{"n_layer": 15, "head_dim": 32, "d_mlp": 256, "norm": "layernorm", "norm_place": "pre", "norm_eps": 1e-06, "bias": "all", "tie_embeddings": false, "parallel_block": false, "init_std_down": 0.0, "batch_tokens": 32768, "doc_mask": false, "train_tokens": 128800000}
Each number is 128 + 24 x the weight over the matrix's rms, rounded and kept within 0 to 255. Layers, rows and columns count from 0. Numbers have three digits each.

# o: layer 8 attention output (transposed), 64x64, rms 0.0787, rows 22-63, columns 0-63
# v: layer 8 attention value, 64x64, rms 0.0537, rows 23-63, columns 0-63
# q: layer 8 attention query, 64x64, rms 0.0474, rows 32-63, columns 0-63
# k: layer 8 attention key, 64x64, rms 0.0459, rows 32-63, columns 0-63
# up: layer 8 MLP up, 256x64, rms 0.092, rows 0-26, columns 0-63
# down: layer 8 MLP down (transposed), 256x64, rms 0.0723, rows 0-25, columns 0-63
o22:146106140146116116168065150112172114129133148173190155129154074103133151133154095107100095142135080115128147117150127159131155124100134137137108093096122156091142130119120107164108088137155131
v23:097156145139124137151120148136109119149185106123120130121121097114121086084105124155107111128141137084164150100171159117134186121109099107108119153142149118096120122129104125112169118118106125
o23:165115134101166123122140125152146108117107108141167153132131112157116151113137106146148178108128111110091112159183086119092146109177104145103118111124108102109117133163151147115099134112107143
v24:107130138129134124161160133167115124130136076143100142099112140131131127090146114129120155132128129137163129168150163172126128117137121106154143118126140128160133085101107140089098126141125106
o24:134133171087130121138124108152129155124123129093142099107175141108118130141137093128115125127171139168117111122158121108090177123129153103173117106148114110153088142105145129111089149138113138
v25:163138149128181150104137126105094096102140103150160129106136137130124111174117158143111117073107129161179170152083154159108105153094129115131147141114161125124140174136104141102153160073145110
o25:132120117128146143103094149123195168095139148173167126075067142152121121111166089090135114131131125120125116152092133170150105145136150112132135111117111123125121131129124129150129106157077142
v26:100083154115142151143127119091141126117120130128177157106111085139097101124128150146120083159117095163104142153139135137151136182092166092079154113117169152077184110122144110150131104110115158
o26:092057104139169150150105147130119142091132138162176124110179139115120089102159177124109173101123111137132153134081121135116156089119086124113092149139089108104150183140111159117163142120148123
v27:154134175136115127165185159112161140117166116108113104162112152051132136115153132117127097095082064121116091138135118102137177109149133148106098082141094152113123127133150121118129121096084169
o27:071179149148138066114165144148131159180106117123133147096126154098135125077158133102145170166136162094136119135113137146100139106101136120101155149155133065127100136108122118089133123106129159
v28:126133123136125170096108118187138146157123144141170152115102139128123152073137145128155180137078142095121142134128162106139167146151183136113155169106104101106136123173141144120134137099155089
o28:161110184159163170127107121093151126131174143116105107095110123125143154157126126135173131077145138113112144105125113135095132145081095146142108147148107129101129087108121106101133176121189090
v29:149118142117151176125166099138117162135108125068100131161132091105147098145144088133148158173112134138140135152109139145162122136092097140106097149142141126119135168101178104151107112089171107
o29:139082114116098121168128114118117134129149146143099145091157109126155133178174099112134126129146101116114096132141179166092128146102145186109082102105125087151099141137074183141150133146107151
v30:127115130153147110098106092116152079131117123099097098150168150157124128085141082096125152094128124088134117137090177082161150127152147104121135169174133093117153156104156123121111112150110168
o30:169135150135116118144133139156089094114144146062109172096127123113164113118153130164116132149113095132101118151128102108134118116096107154126140158119142202111106108164108155146131089153159090
v31:169095092159106122091100167140154112130155149158132097108176092125161136158145157148143111133120158139108125156176131156170097131143142115128103116105143110132156105106107095130069115111129145
o31:101117157073113128109129092103131096142131130165162127110120157101105127140113136132129151096147137189157097071121091112162144132114113127088129148166112176134142104162120115186162127133146101
q32:109132128153156117154178093152129096120110118102147105157122129113079089107117125151111138138105135112130086156134122159169088096133144115118095119166111130107162130122107124172127119113110113
k32:132113141114137199126139133106087083114151143117130108158132147145124127118178157116111155156173140109141084156145165150133124108148101122118121071127113129139142146144128060104136136087094150
q33:129173128108176129163143127114161120133085082129088143164079162112148122127086168141122110162149136152169127142133113088087156125105170087138113076145073126147153097121136072126150130155113142
k33:137080160154160114131126120164144134098143165096140114114103150147096089110104107121114102108110108118142114147106137139153125126121165103140166090110093132124101134139100131095100181101140113
q34:127123180096137136087192135092147094132104115143141142103090130120111134119105133102104167116073133104117092144117118128111084156088126092135096136148117132128148107132131125149126106134119102
k34:104124146112126132144144143115149111144085132088111094110129136157096116120108095112104171129142104131179131166139153103095086155149109099177138138110095120121138095157148082137131138130133139
q35:140143117132159147110118151137121164080137095090120111091168165121160107148124156142136156134164127151090132128113105121139173142143137164131103138093147109148085063107092146099151138104113168
k35:128123091155131134155135130092116164150150136130108126087182137130138138119144116177128132156119105122121153121133124103088080097125135134116118131146116092163120072093118129103089134109144170
q36:149127120147171100163062166131150087146131147103179134141119146165131092129163154138149126141122147090117136095122108145142130146139111137146098137079072152149163197120099163125140138135121091
k36:108144140136157135113103160137108137146175077140077115132123124163104135148149118133132129131107130077142134107103118132129111071170113140175167165085134146151124128132116161107095162116143081
q37:116142098120125096145123140167085167119144106106109103152090142158153143139155162147136107082155157184165106123114123086132137101135099106126151137127108119137099164148190085100110146139116103
k37:147118152103110124118135128170153113095117121117150082154105137137121085133087191147146132103127113163151152121131148098137126112150106177107159157082121155160161134147122122093167129103132134
q38:164085120147157139171084092115136132164152128114130171115122104137093117122157151148156112118158139074090115156124161169144152154143095111132139119119130127109169104106152147083147143106150096
k38:163154136185155154164099136105117158135146107126130126146132100148112167103152152153127110114157122145098137094129186135121110145154123136156125155148090122154186151108119096126152159127132161
q39:082145099140147125150136151145147107135119125157123114102128154131112136116122086085106142113129145112120101123116102112107161095102118154153144085135138163137147121136182145136161136152098127
k39:130108165094147092119140163111125153135116111130126130119116151116148118126147135113132163114142135129140102132128140102125118128103112098155176093135145147083119145093149118137151126169121133
q40:106145143138086150141112082150108099113132154133121114135143163115135134159128108177175114092171125177141122136103114117080125107128108094138108110170138106144109104121105111103127188093129128
k40:123154125158116140126142087152112120144127105099143129118094168070179135139100150143098101127153122165140097126094114128115121150131119111121168125132071125087116085130138151135121123102142137
q41:156147115135128099130138135144107058104158133117148111140131125153148136140060165177115124156120075145092130122109143145117191097144129133167113105084090121141096059163127132158147110086132135
k41:115169138115127139135161108181099151101152090113154092109158114117164134124125119131138120147126115121126130160110150078118115118129153168162099136146149108088097114120104130134115161070110134
q42:130115134141107132113161122127100117138135108148170082118133136109133096077104151147111152163116125109113112145146114137128148115127123148142109136125146136135171122106079139106142136127124117
k42:140132073143150129131145121143123119105134134140159182089131124144109136133135150168174165151138163109096115171106126146148101118156118130137121150123128137092177162107120120132131140118117139
q43:144093092150134162097147166145101103150138111109148118118128124130136101103126103093180140161113141124161126142120106134125132126118130117128108092173159149105161145091109133123155192119169103
k43:142145090124159157128120144155166113147145127119139101112134133174148120091115152137159138114130133161159122140122134099125142089114137140134155129132116117109112157129176083100098181101148141
q44:149166115141155158133162106142156111118165141127117142109138121128142152126113152128092093123091142151130121139121133168088173120159148142147129162129118138103113149127080084097141141114110153
k44:154142095147112143084147135085138182145138150098083130158127128160124133123163161134114107094153118099115129126131098146156120130162125166136119166108114145118102135108140111105126132126136161
q45:166148152102117142125136154150129130170102156149103107140104084165165111117104120069161093121135101151135112133132162149157072110106152126107134102113128144133145097125107111123131108154144145
k45:158141122129155152150112085096180115100110120125122139103127123118082115127090131129100112127108126140106159115116139117151092118129159129136126106188122122152097120137142119134158120143100134
q46:120138140110114141175104104164125110109125130118050114125142158125122112142115127155137131097100148136155120145109140082133170107139097134131160138133121136100132083136132095156135100173117160
k46:151117127082145121139146151096124146085107121134089124108135142113132158126124144097104117103137130127114129128119151099131111158100104122123148158159107102103157113128111116148105107163112140
q47:080105149138136154130148131109106110160113107127110091115145087148122114120095166203099133103125105113140153085148126093101142081109141122177103148112153138108090134096153150133120116140168133
k47:149091163155095114148152115149112079169136130158139082129160092117071095093108149161078153105146152125102137130155112116128127085132092130115056151138152113144148090144140145091174112161163114
q48:152133161122126135138164125135170095116125101125102097103141123099160110088161141162135167148104147127142108148189108135151078162106168128108144145140116107145142134160110160137130126109125131
k48:109121139166144160108145158118140152101148130108140163114121105100124131083146130152099163153161107108162153163127097133157138150129134079100129119136113111109137119157056139125163144138137104
q49:093164148154114092131158112138100100143127136117120139123172140134149110099144140126099124170110109099108136125096156164102151126146145120093129122101146111136113091154119099113122162118145142
k49:114119137097111161093123161121113161163113131128096134092131100097127148134119113131128159177146140163117104122106155129133113120139157156121124157083110123099056133143113093130124103134101152
q50:163155136140117112058114117122124151108118107145121134095133103130126114111087150148113093181111136109135139131116131169178130105170131119147093166146135145153130089093101141088128092125131096
k50:171113090153138103134119142104067142128098124135095104133153133123158129141136131136112120184130120081086137145105169186113133107119121157100155167124124119103091107181145104097138137097124111
q51:163159088165154152161114107114105129129160138144122113152145116083143111158173154104144139119151114089127149140093159117182112127088168096096117166145085123109133167151117122151145134156136147
k51:103110146140130172131095110124077114145126115114106100104171139087165124149110128095120120108125090145154118147102150136185125099130125082115107163125108168104126122121139138125111127104117170
q52:139137144164149169098142161138139122140122113113126096121103147096123120154141156118127122104105143128110144135118160148122121083137131105132132131123149139115128142110151133088121160138100087
k52:117141118144119128086099131077099105187135126095101119091119125160148119153162170160153140119141117139100152135091167176100143145130125171106125107138096146121139127115153148093147145144100131
q53:160157144178123114138143111138133137153095090108121176146194091125110124146160090103134117165132107161089129111092136113099146084104132097118108121134179108105069152130099105111131155095088130
k53:120132105184131142143100144105128126147097144133139127125116159097161103149104108145105122138171143129153133147114202102132183152133167174131150142124178135109092129136143151141125127129150126
q54:123171128141152118148082140104092117177114127100144140144090076130152099121171115133147089134136116106072124160105129135126142113130114149135141112078117129154167136117130130111107133118094132
k54:131102111148154098142082163146086143115165140103139137129129096113149091107140122098136113134194103119097135117124130115103102114149130153141103111070110117138136146111151093138125154156113111
q55:135106090144127118115140149137153135164117136156147165131123107124091147125135171103096109115133141101118122128159154116115154118131119142114137125098107159099127158139099162094125153174128095
k55:182156172145159129157149058142123107118123152115082111086129107096131106122129137105125099153153134091112128125135122123151117128111125081094112111057118105147157145105137142134134078129107139
q56:095110112124135118079165162130138069151066112140117117151132156128109123141145086139139140104169131115145104137156101128099149092114124138128099098120125111131129103144151109157190145147112154
k56:088122154121158191151116157133129128138059162153125105145126153145139141119093086137152126111128125090130120141105100116132124103125100156141149106145128103135139137129110149164137119120099163
q57:157106109135122132115168106142116116086140129109159180094101115120081159106122165171137105151132073085105074125112111169121122130118140108109119144116152135136128125115160130140120124105106149
k57:128117073115149135113163112120107135109109073156127108127150120175146151138107131122130113152144149131097127136096141146154145124119129127116078114116144148148128143112065125138121095158165128
q58:129144108151128127142149125156111100093116144125173115144113128097118112119123110121081138149103194156115159167154140107143112095150118153118123159156148155170152087125113160145152106151141130
k58:143170128171108128122142161110144111116128113128145142133088160120140122107117088073142130176083187125115121183098131138118132112135111123109113142144144164115136114095149109133140125118150090
q59:096100138083141091171183164156136130105071164144113122084155125111100116124127149158111140136107148102132106125126150146094157158114124108160128125142119081126147122125138132117157093103119116
k59:086129103089135146138155165139130129132119124153129144136149106132105138149099110161098135138131115107100094147142155119128144156109119126139150100097110109121138135096154116151171116072126081
q60:147141145139128095114142133128127155175143135077078140124137111085117129116109128120164092120095117131138150100131118143130134135130125082106133155104140105128168146141153156093140154138085127
k60:135113187122128110124111117125120164136079125126109155142146111087131097113101173074118102121078161139093121167145176123112122115145120091112130174122124132139144131147146166079084100142127087
q61:142145091111121161203149108159121103119131164118103130127111145126112101105134105118134074093161105121117136154151112155134152141094141088165158157116096143107111138123157094121148123129163125
k61:174109100141119153124130112165138146127143115144126111134162115131120142126134107120124146117117126138151085127077140155135142187150173166104156104136137149121135155110151130154128146133131080
q62:139101150125124193104171139130121146129092158140134132093131132107126107142134112116123142115091102139129128131121123117113129122087116068089152117129133135127114120119122149106147106168111107
k62:136115158112166100134171127125083164117109153155111114100117102118150152116103109082116140108168140119157096085136103127143069054123152128142122138170099162123153120133153152128139115159140107
q63:086133129171135134121092169160091162152133130120125140116119139138149129171119140122158146124156134137150156121140136057102143081086164100166131115109116150145137097102130110111155114111136114
k63:079155090146124087130117131137155124140119098133101119113175112088085130133135142091101124121115111104110140137112121168127134077109141142094126127132148149087101135147114162136134145138122127
v32:127105110128089126132080122073135100126086162124136153170145145158130108146122163127114155126141123128084112163152088109168114092149093120075167125099121118147100127130090138080112137149151088
o32:139106138110145144150139144121122129145088108144088155107173117115158144144138126116139156131107115110171124143113181120110172092087140146133152163109121091103063157118079092129137135122113163
v33:103127137116126130151117142104144157134104133128135100086115146114156087114148100182115112139114122143165139133177099107164117093110146143116113112138081149091099118163138154140121107140142107
o33:150103078148141135156158145124118109123136144126145113109129138156111151090111124149119131127136150149092116168102158154145133136123123157132148159143111097125124100103117092134122131110071125
v34:110125166158114170156128141130131125120121146092091115126115113123152183124116111123118138111125092140126147111137109150126071127177135122090157144121166155096140119118117117145129096110116091
o34:128116122158104142137107120149122113130138116139117087128117124083146117143146122131159142087142139130157160125133136141127092073118129163084156119140076120133139110157133125149172110146143130
v35:135103172123126140131124122096124094180153099156106108137099162099150104144118153135124142163149158115131164115112104135129111141089159107102107155137118159105127134138166127135113141093120169
o35:092149084130108119136103115127145115099107109137129119116154151147173086088159110110119119096101126172129146092148121134117127184160102143146152114164099130114120104146174124130175099148143159
v36:095164138105168125102093073139134127135099120123107146096131140157115129100153125158134128115139185158124128125112124159099143097115161096105104154100153117127140149159115108168112103130147158
o36:123107105127134130122160135172153143123154116110184138127154085117175094115124131147138146117172088120122095109119111109110133185129120123121105088137161127136128147079124136085114126137170121
v37:113111127120142143123135126159137084094126154167129149140135109132117061110137150123145134126112129125135138102095112120150110164142070146151094144142131091112115157131119141125149158119152134
o37:135154134143111086115148125147098148156093101134113185170177132153142109115133109127110084145134102131119145130138115114095153113152144161113175100083149092127103121136125103142090163141095157
v38:146150146125141137139078101141128128159141139124128086150121112097152168150089124151138100131091152133141114096119104106097122145135139155164083102121134107123119161129087109119121125162128146
o38:150111153076134121090147131131156119084104134110130119115101153152132112128138111137121128143151159129160129200116139122126100126151121139109110153165096097145104086153151127121122095158150111
v39:137163155130122140111118130168094169132147157124117099099126133121112137146164085113128100089155084088106153105142110111125172118074081096096123156173114108114101101109147080096141143103152150
o39:126134139124054148179104152124150109107117115129140118129123117094095188167135120117096155134149152080129125123151130132143112130103153091132121098136146116156151135175117144130131098100116150
v40:173171131128160116129124116120127096130098102114101093114168106120138126149144116116079139120164096156129116113103115124130122101106100156123131120139153093122179141147087153142126172141104138
o40:130121086106118149150133102117120140096135111137127123160109089180123113122127102113105115128131152116188111157109089127147124154149129104098145149134129179156143145120132087146109103176136126
v41:151070156099134153085135174137139117110173103151095107151138151158118098140152116151115104134121156117136150167142095150118148112092160097139130103159093131129148113097140102096124152132083153
o41:119131131151085104178102113145124127109143125080116184137102133105126154100137137111165107144122140116124160143122167117126144137170137115124147162089136097116124125134120182152122082127104082
v42:130116156116125153137131102119170145081097089152147136139109118100107161121166158166111115160154133109078092127144165098076103119155101134097120123149146137120137112157104137113133158124111135
o42:112101117104116146102167122121100145128120193100120130128146117108126107132122132095108175106098114117164119121118105132121152138130142140139155117169092163089123136119200089102141150173121153
v43:112138122142166131142102084107175163150141111130134082168144103133110107133163110133113187132137165158117108121106114072113141132131131099158120106089106110146179124112156105135103131112151127
o43:121134146080110135103176117124089185126122127114169108120143109137101118166134166142131150150119106120137147091139137118153111129138126123122093148128141150152076135104139126108111081163116143
v44:141133081131119125150123110112096145163151147182111098138096140120126112131172111119144142123119156126137130141113142163143101132177166140158132134131124089107137090152130147130164106156109102
o44:143110149116128115150118094122189163123104196120155105119116152118105151113129098113097087101131087155151142092132106171142157115132116129151156134134142133112093127133116145110136144142135090
v45:137099121129159142121121153161153131130099114096129110156125142054117115143124153118134170144126163161116144110116113136129165136112109128092137137114113164145139096152141150102135136150115129
o45:123135106152121148118085138087119133152146128114102101096110100122124125138148134139141064160161103131123146131097173155148142160165152173121104127141107103131159156107131083093141114139107151
v46:146099105125123144132129175135138125140140116131139149120115087152123085150093103133158127164123126144132130149155136141148102121136128104163086116168096144156119151123102101142119127139110151
o46:100154130144137112135140125123130109149108110158123142149134142105141136118114128176104172142136181130095137112151114117100133125119101112116135157108143076189150103134090158131116098129111098
v47:146131117125134168138142118096115094108117124109151154094158117123115159119109127117137155114104162128180169083103146126098082108153117100091108102119152110154086140127145143157128117103146115
o47:111110159114113113107145121149121110138155103151102117139109146145146127166138114166154099093184113127165065145168113145132129108095109107119152124111138135152096137122140140117091106139152140
v48:132119074162108094105146096116149115123111138145119137107126146126127114125129121149088117134156142139137093100140161130160163159174081097092158128133094096119082130084122172149170146156166140
o48:157159160171155148126137103069127098100134122113102137099142145139122136124108108153146155180075130124116093127138094169133117118096146133103102175122130169134090130169114097103089164136136145
v49:111135098102151127145079137134120106125127104155158089131115115137143136146116149103153113087140142100128178173144134137127126157155129092140130164126142117102153149088098139101089116142159140
o49:115191139113109147159148096136119135156106148145132148120124139096157138117106104109141103099108157142149168138119143088122103137115121124144127099170098145125136142077130103117150075160118150
v50:135137111113116168171154120132139117160122172087155123100118088108141143136168098165087130158139123155101130162096157128154122164155068152120107083116108185119157127108133092111154161144123128
o50:122148109109150120104151102133114130136075134154123103138125130115082148091087173140107113115117122102119137088165099123163141138114166093096129229157141127136133123150119144159124115170143121
v51:103151094113117142160132171107108088104142148121160126099190175136110162096122125090126126095128124151131128075113162115136111167149147148134139159125109165123125147183111111164155103135105137
o51:132112145152177122095144092125077126150103138105155121131107095126111105117130113137127145127163138119082114122119139133114118116129138131103119092117132150154160158128127168102149152146157150
v52:107099111137113115147163154112108114129160093096104091149122109142121123123146105111143134169120149132090136115128141174145136127087121120111166151170124072132117111142182067140155129126177168
o52:157142116164109127157091101136148122129165123125171096138114122104133102108143139134078123142126099143123126091141138150156157144114153068113128131134105158147116109177089178134101123123086149
v53:169159119128150131086134167091109141102098137150121133163101141070139101117111125145144164119131086106143125122110121167118113143112134088163098144115116133114127142176127153141122143130186133
o53:098115094101123154131118103124163136130120145125142145158133120144143137117102113124090114129095123141102139113177127134135103188154120161098131144113126130153165155108138088126133153101092139
v54:181091148158132105130119145126141076123153105102122148114148155190124111104151136151143118091145118159153143113104153136153126100122112151130146147103150122141119117128113101120118131091124103
o54:146103110140125099108155101151151131138164111127125150131117122140137121085136106099141120149148115082133116116171104131149153111125158131110145089125172147120137114125137137115146075140129141
v55:118146132102102137126152153119117111140144152141115106125130157149158075145097114153114156149128163171140126087144180174132141134120159146133103146133144103139126138113125095107147149121139088
o55:191117114115146128130136119114156142116111120140143128112157124093137114122146139117134104110148136129128167129088090157124136093109135131110167160114128139126156092120146144077139138135143082
v56:104148130131099118094167140142138113123110136150119106108136104123140136151154149136118093114124086117136149130113130166102168126126175078103127103148104136160149111179141107148111123189107089
o56:129141174107187137179094087097141126113168129078122159122114117104121116120137131129156160119141153105076156131114177113150136144143130111132143126137083088122162138147149104116092157064134104
v57:087145103141134145140123089129127111140191115116136166115153159140137146119126128121099140118172113102157148179127134126088119120158140142120129141133133158113120101108125109137168098135133110
o57:136129147078145116122139128164157111121134125126151154118124159111127159153085143147137124092106125151136093088121118085125105149102104132146137123102137151143118126114150139172106115155150111
v58:140131152154124181164121144125135093094120099152113117086078151125080170103153153131134142164117118110126125157136131124103152102129130110108155152099109098156132130101094141119147104131152107
o58:107125136104101108112129139136160110154131115065127098129139114121160127150132108157085145076142117113195151109113145090136140123150170157115093142133166119124128132170131126111139124126109150
v59:155121129137098138112096161152132095137143168127115135132160153104137146099141107135102128127156125099130120142101136114143146155147133109093076119133128117099166125072119098099114159118105142
o59:080121151099095115140107139125105117123123129143093117115117142085115090128113167119125117146129157161123174134137131088124100114121144146130159143124131120134137150153132153141146090178141146
v60:143088123142115126109129159159141143103127137149155074070111169092123127153131173116111135112150102114137100166129102150141103136132129170103129144109159092141130131105160082142150132105140094
o60:143134124149121151119075118170125128100136099098124107129132136076131182156131129136125107104160115134122103126113086088142150081150128142127157138145143152116151150155131096116142126127135156
v61:131127174099091111155106144130110096118136097082090154126145144126112145122096104145153115091133135154146090135113159095115134147136104123143099123125158090152094104134105131151188107125149131
o61:105138130126122135107145138135136091120162122158144138103092081129105130139136111115128153159174153109121089142130112123092101119091169139129151135112139127142124141142141118160133143130112123
v62:116090124140119148104093122166136101085146136115127132094137105158114139166120117089101141148151097152116172135128131135126123086124163139084145164143112118130162122150143122131135147150104162
o62:132141137142100091169104137118123133131133124099136139117100113119143123180151132105119121107149139132135123137129142130111117134134077094106150131099145081129180150131117121133087123184154164
v63:151120094149181170139142154084119077122098122132141131169134142094101122148177123125111104137168121165160159092096121103098125126108098143142100092161166092114142162147158143110143082132136106
o63:100126146134143135118166105120071143128128092130148177197109102130133150130128111113087090142095111158145105125149120187187087131157172124106131160096119124115114161110121092161097130150131089
up0:102152075118114143165105126135145140116136124104129142151149153117160128110137164126119121113129143150148128150150177159167132152161144085098112166083128093159150104123155125164110125171110123
down0:098120091135142136112087127111102128162134111111128129159101163126137122151116117094143142127105132114131148132126151161166120105107118076177135118157077162117133125117140147086176146194121151
up1:141111144109138143112123141120089172114151104122103137165096147104137116118118123132112149113156109152162125107126131098139136132141147116180100145123145114113126140145118113177141108096108098
down1:148148126162119101140162133126091147116141156147161125131114079121139165141112144120081129122125133122116121139106153108136141118138102105119135131113116079144136116124117108131141125170165131
up2:108116161100130155089147112138101136139087106154107128140096120124167144164154091148132161137155116132194126115101103160127143106108183140115109158160085171142138159137131089153132121133097135
down2:104129090181145094165115122140117121125149103111106101141113140136100152110100132101147150100090113123141103174155134150136163142178147099143170125122152087154142101126120144100118112129130161
up3:129154071094132145174072154182116154158128110128124146082108126136144126124149190060119145125151061141134136124090141168162176099113103112126138075164144134125106106094149135158069131148128125
down3:134097127128126113121136191140129135118145117133144140148095102144139108137124163107134153105162138133131160119105114108178161140065152118149159148079147046128091134149142081145126073164139082
up4:085156153164178137120103123115097110169132103099117165142147175151169143141099136125145164153126125147141138163197143106082151169133116089139126115092164107105087121176107129142135123131079131
down4:135088116146192175144128120090131133133127060112181096134150163132146104151132151088150164102121149101117115132152150117153064156177169163098078158147122157087109127083124101142073080142152119
up5:118140130156111159121119109129163139069089143116088130146095117154164151124155123123087087109144135104145100138085108137180139130180143160129126137144146133131093143092122112129169086153138146
down5:095104127109172120157145158129126123104091103135135084149163148124114106170162135115129135103131093132128137122132137092160141131109094177097073106102139096189127145115157134112158139107163107
up6:135146093146074138100116135146157158084129162146122156126092048114168123120171092044138073165136128114160114130132103110160163141173175177104126123118116150097103182133124134155124056162107130
down6:088160143096092123104130121107146127128073142116077132167142146121104116079151110127114118137114104117150127138164131123192176196170166138110131146161161096096088148122125111169152084122101124
up7:159162096120105127107153114175141135129131129123129157117068123097171120169156133120135134171160107134097142109126153122141158115116143094148130145139089155133118135137108140113129101126111114
down7:190122144154152131137106128070105142150141138169120062115118132154106087096097099115155128105137135130148092141131121145126149166130187138142121133146155132079126148135147136080122132087135105
up8:114129108146155100125116137132185105151147120128128102123099139148130129144131129151127097167147122113089151119122166185122148119110115132085144128119164058163125112124144152156141111075122100
down8:158118118129116136154134094174137115138132116124141136126145127136129104151092150076139176114124166118084089112160139090147106116092172141102120141101114123179169159122106114156124137096065155
up9:132147116152136136118092147157107156133153107126120125118143080130143125114129131119127081131099098136110126091092156161123120105133141118111106158079120176107108136120123136152135129163128117
down9:170140165136113117150112118129162122117126174091125104120146092124157160086126147138131143133134139150137140130116104132120113126116155169144115181121112117132091092144068097161105136121147144
up10:150124123111154128097120138161115170135142124138119106110097144137089132158132154117132105148159092111099096144137092110115130110108087107102124150087139154123093138105156101141115119169130151
down10:130112086137109116144136107104106147147127123121122136161108078114129124114157169133139145154155174164085148107178137182123136125107120133152133130101074088100150137157081135072128134125190090
up11:124170139133134153122145115123169113109141093145067116117103151102119160143126102159150170130167131157104146146102171126110121108109123119126170111136090121152125152108129178122113094119124105
down11:092058089153132122150126109121114196146164121127109121129099107144161120152096140144136118131121168120172098122128128121101108135151085156142124128113147132092105144194160125138133120118116116
up12:088160090116098113090148148131113090154109103155108103123074130100151105120134166146143105119157114152166108098090157092172121107132133119087147120153110055127125133048113124160139159139140112
down12:163117156112128109095107135108126110158082142191114162128109109180135090122111080169109109103128105098176120159155134101183105118125143123114121184144131070100147150116180100110116158152144116
up13:110159122178119119147096153124165124109134128131131130108096106089148123119097130155108132141130187155178131156136120090114162126148152111081156122121149138128087170128115099134111074156105139
down13:123158165168109132109130104137163156117140152121090169136106089181143126102107130121096131092145131100182098167132121153104117077125146191113097135105111109122133112125124146127158111139083151
up14:137122112161145141128137129100124123129157104131070145123099130110166100127132162151113170116119104150151102096138110118113132111120126118161123127150129185140091175135159151117106140129109102
down14:102124114134141170104137138131120151153132139088137132147135103120095161184111121162133132153178136144138112068128116080146118138071129091109109141146117169110134139113110129113135139136125118
up15:143155129155114119187076080140123132102130116106157136145107116112113134119107143134100141129124082122131140127090165098115150134145130144161177114146130157126098110165123096132143114133142174
down15:132113107130137112134154155102123094160144134156132143154113149124122154099104138112124125099160117111128110146116085095118169129080134129135166098125133140097170079143166178128147134107169113
up16:060093101171109083129109118106118152122084165148137159151114120164130129110159126095159164135133135114140121145136128105105140147163129124123125129091137148152097082115063134116088118147086131
down16:151118164112134124100087115089084135132083141112124131128075190122109109095143106128139137142155134152130112162154120112105167112143132133112133163154155148161113115102106169105117125130155109
up17:154106114162165103159124110122154115081098143130146150114074117145124136115129157165095102106156154153120104160107128162109112137083098134118121112126134098125092100109108103135125144158140152
down17:109131108116078122095117117149132144139172129114110135152160142111114144169149151096128113129109101118154144090152142098151139136113138127115131112124130153109125122142146099122157162098127115
up18:095139115115151134089131140109155195133111137127146146174124169123143151173154135132108141186143132109102155094140139136167117141164122136147143141139161129189151115153101082163120138132113145
down18:115144111119120129131130155090136156107139136099151071127173164191115116144071134152105126175089103126118177135160080125129148106126144123132087082123120176118152123164119097177091110127146129
up19:159137120133118131059126118156182154112110104121136095158057138153122143152085133125127144074105168123074093111110140136111095131138152140104104094116152150130114144092139134087136150134121137
down19:118114107126088109149129128156108072144138081158125129155155119153164123170146140123099115164159083111114113133100133131079154153102152120066167124165108134115139105168129142159138120147093119
up20:134162136110114133104133154131127183144127131124111150123147155081106178104148081112110069142128108169141128089107128116137145176141167141169127102102154157149126133106130094106109153174063121
down20:144123136148106126133123109132163111131083153150145092106144158122108156171135131145115092133114151164131119100129143088128135160154118103136091121080124143151159126133081160120173116135076117
up21:109163125127112123112114159153123111133120126107134143147102100124133142160130105057138085081145162149098140147134143070109114137132125091122164113108098114131146169170154113121120093161152116
down21:143116109128096120150181118148120170099116132161127115121154117136158158133158136125110099100110097121091074094119141135110146123135117151129140129155156125092127121113132101157153126120162130
up22:132096127114142139118131115099143100113083098114080158149144102127121124103136109115100113113163113142083152096139129130100123166107190120141120154142130168178137126152126060106147128086140148
down22:116129162119128132113142085058120141134162100087152139150161112113110090141107144139126120173084147113097132175089117146142146170121125119126154137150141123115177074124153125115115087165152147
up23:099138110139141155154120119109111174127104150152101160116141108120089129154099152085052124141147110175135147101144160125142130172133156132136142126153121111148107153123111117076141190131125149
down23:139096145107142140122097085111144127131117134140124164115110166077118166143121129109109103117136131177094123111165139123102120136120135154176081132136151120123116161124082121139130088164150186
up24:147110152129119146125134122125120134111100123155105109151131151136146117126118112158156173140149132115144178136111144142156140157113157131164125130130137111113101145161171132156107126138148140
down24:105141103178129129119116119089131141160143112125141108116134151118120132124139135130165139137114187133108146124115122140137095130168125123083121166135125157129126110114143123101127110109137095
up25:118149068143163160149129119122147158103152079155138121142183110161162089090135135151068129118132125156157105104080161146165154140139128103096152106112113136132121145108114157139179161169113159
down25:098114107165087087127137109189116112133140147103170155144189138136141109105134073127135112171110121093137166141170160127090159142096122173118126101101140121100121125121136110092116147147113140
up26:086129115137107132091119170116131136112130120134142141151122150111125146136139108104160160102121113123130114102125138130072160154120140099135106098129119140141152150149130128143111113129154105